Weights of a small transformer language model.
Training: a variant of Muon for these matrices, 5675 steps.
Each number is 128 + 24 x the weight over its row's rms, rounded and kept within 0 to 255. Layers, rows and columns count from 0. Numbers have three digits each. The size before them is the row's rms in percent of the matrix's.

# down: layer 3 MLP down (transposed), 896x256, rms 0.0504, rows 593-612, columns 128-191
# up: layer 3 MLP up, 896x256, rms 0.0539, rows 594-613, columns 128-191
down593 103:114125121174129110119158122126116108132105099093151132154126146141123137159107119108119156155071106087120138121110144096098083136153118068121120114146118136086145154125109124153140097154085108
up594 096:146168152177085145122139124142105146109140126116103123120091144139072148110106170138125104132154168155140140145113132146139093155108150095162121144106134082153113102119114077068159156086152070
down594 104:137099159089185145100094143111149091110110116106126123089119119126123126123132109111171163133184134123132117120116135106142141099120092183123117083145105127142113118112126138123143129146192095
up595 096:153124107081148113159131128116138117140107178156140099127140162118149103088164112155120150126153109107146107126152135106099162135151170149088180104130120153153142074147124117120095126090136196
down595 101:146161152150113140125149112160141135134141111155092105063110148136160153138084165137183140114171144121184115144078144172107164115125115108107124111154115073116132152130110089132096109099125149
up596 105:125127119154124141131139131147084119086108152141131149133081147162101171121113144143109155131138152137145135144079101144144115141131107114126153127149154140143096104117128150126164126135158100
down596 104:186141131108123181168126094064126117137108116118098121156179150103136127114116103124175132092147143137147089155132131140128156155119143142120111167132127088109145204163148098135108136156146126
up597 102:118171163135133107095102112138132130140163088128126163155144116040161089106131098122100124156126092102112113143108092145151108115104138108142116092106112088138117118094122136128097149123164133
down597 094:122126120093067137123171090146129158159181133134137117143095114132094053098073100109142121134124164115077146105158125131164099103144167153106144107111131102106166163104124163135142095125116142
up598 098:100120141145163175135105135141120107132138134093144150111091124148169106049115081138117178147100112122122106146143102160123123097180101129079141139110128135117125133104168116132109105124118145
down598 105:112143134096130149113166114113156177064131144121174127152116096137097146134117160127130128071121089143127119120153112097148125094179153137154126154131126165113134103132105129157123127121160102
up599 100:158119135118121130149110128132124102138131128120102089151127081095088128122148144146111147144142103138106138126176167161142136117150108090094139121187142101129124140167130144115140126080142135
down599 096:140083119112149105097096145102112141162140139135096145127100142134160148128147124149167132134090181104163112150101107141146109102083111130142120129133115102161145156149114075126131118101184114
up600 091:100165137141166125136132141136115125108170103084074098149157142146114114089131137075088122145165113120166123124151121162138093140126079107163111125169115129170106116118099123145159087100145152
down600 087:126087118173126144139133117096104133135093160151141097133144106131155132082109148147091139099114123129130141109122136095112148106136159148116106127124143119169139151137161119120072111150145144
up601 116:140110155146135139131147170142137176110142101125105118107114082099157133091127105111173094137093139124152119098124107145154142145123151172158131144143121177141128082131102129140151128167119152
down601 108:126117130161089142130162132163173129101123119158169103117117145084153144145103103135183102109139086126073130124127107142139126086140079125134127141130095123071112158096151161126130133102110133
up602 095:130112188117127122145107163138123152141193121115125172112107087116141093092089117138125151150136104130120116150094130129130114110099096112136118170135101086128132119103112109133177142136137112
down602 101:111139107110131154117092119132179145152114090157097130164177135146171121156175134108173121106146107087139137082072121162122097118182120140146124081116130145112135181152160157114107119134161160
up603 110:126176131123127104172133147100133074154157139123143148139127112150144135136164166093137083092132144132113088128107111163120128142163131131140091134135105103143145087123128147130206157145109114
down603 111:165098097101131116122140133137139113164109120133141101137074121138119154146114177128136129149115128100107167132128122130157142100158122130085092091127127134131145145182163103113116156140161149
up604 092:125164108141058133107102118124117129124131122136128092127118148119155098157110101165126140155178111150102127101118117077111170128142142136084153135102127107116114130105145107056139131076111112
down604 085:149116123130158100124126165103135135153122151106098154106140137110146189085113120133172133144115125158146152162161136132170110097167128103072084125159129170146139084137137140151119145126155124
up605 110:150176133103107181135102156149090157121122137131115083146146118120109144101117134101110126093136104120161154094129123130114152130104158143140130149154137152140084098119141132185108137144154159
down605 103:143131136092091099145135139132121141151134152123107116099142162150105099141127166173107153131148133123130148138129135113136135119128135142090137117103164107141116113114172130110105098103121124
up606 099:113083167118112148174096124163164091091127128144148158144167156134149115131176113098114147164160101138136097158145117150121163107118113113152124101159150151187132104116081160148175134180127118
down606 099:138147114153135133095129148095121125146166142086114144121160150102150136082087155100097120112153122123129128134139116106151122111146094123118144121148121127108171093112175126163151087125135137
up607 096:157122116165099125103111123122164135132123111126152136153121122120126104085104143137132142142133111104158135133156123144096093133163117123113126119123149118086123112144110116119125128165100132
down607 103:124112146089113166111129116114130126150115109124112132101119128142116171158136107091128109128132169139079116126066123117154148126141147115126135150121105132146120113091112135131113138158159110
up608 111:087159163110113127097132140144114148125159143119087172132108117111139133162105118134130159136115142142155147138130137100157159122141106142127143087123153143146137146118134137113080082116109161
down608 119:078138134093120106127100110131095128128118149114135141127094132153084122149121103124129120136120141133129138089116100139140151107152106075104130124081171143127132133109119154144151106078139131
up609 094:122103133084114132159113106125138105158138112146126088144124139166172166124171111124141147071122093122087083133130102085166111137128141170123106109146150104164163148144124090136129121167195124
down609 100:137118149129122127111109099178092163128115138093146099142100113111133142158108118101097143089134103121125106129147152128074151135134164091112129135116109168166148106090128121153171146162113103
up610 098:118146141159101175150125130110191124138115101096128119089133110117140162125126132121135111117116098181091105135121089127131126089150098101113143117096111079120139129162104178134117122124093098
down610 099:125144114114145098126142109170086150133155135131126131183118117151101102149123121124091139148104141135140152097151121132115125187094142140095162125132104161139088161123157093107090099099144150
up611 099:173098126121138159116084099134130076151141126100101120081115152146131088108158131187129091103112136144104117192125177116130106142092120156151090130162118140131109097166102128177141097095133132
down611 093:104139104152134101148083081117122152091089134184120188159165125184100153139125106098129117136122117114123137090108143166102113147119163149092183130153107132105117125098123075104186113125135150
up612 101:144123097136096173124128147129100074084098108105131135189116174186078118132143075106070098125146129080146113129102128133161151138125130139147093154123114157128146125141121085102162082142164128
down612 099:140160146154150094148183081119127113084142123112133099119146132145106124118075117151127154197092108110105152115197114109108152175128140143123120150185163130083152117134116129149129094155124148
up613 103:174083139091096143115134116116109115156117161106166117105125114157133156132141094136124120126148112120152099152105144169156119176141141143147118106105112123135125141105129128186172125133156143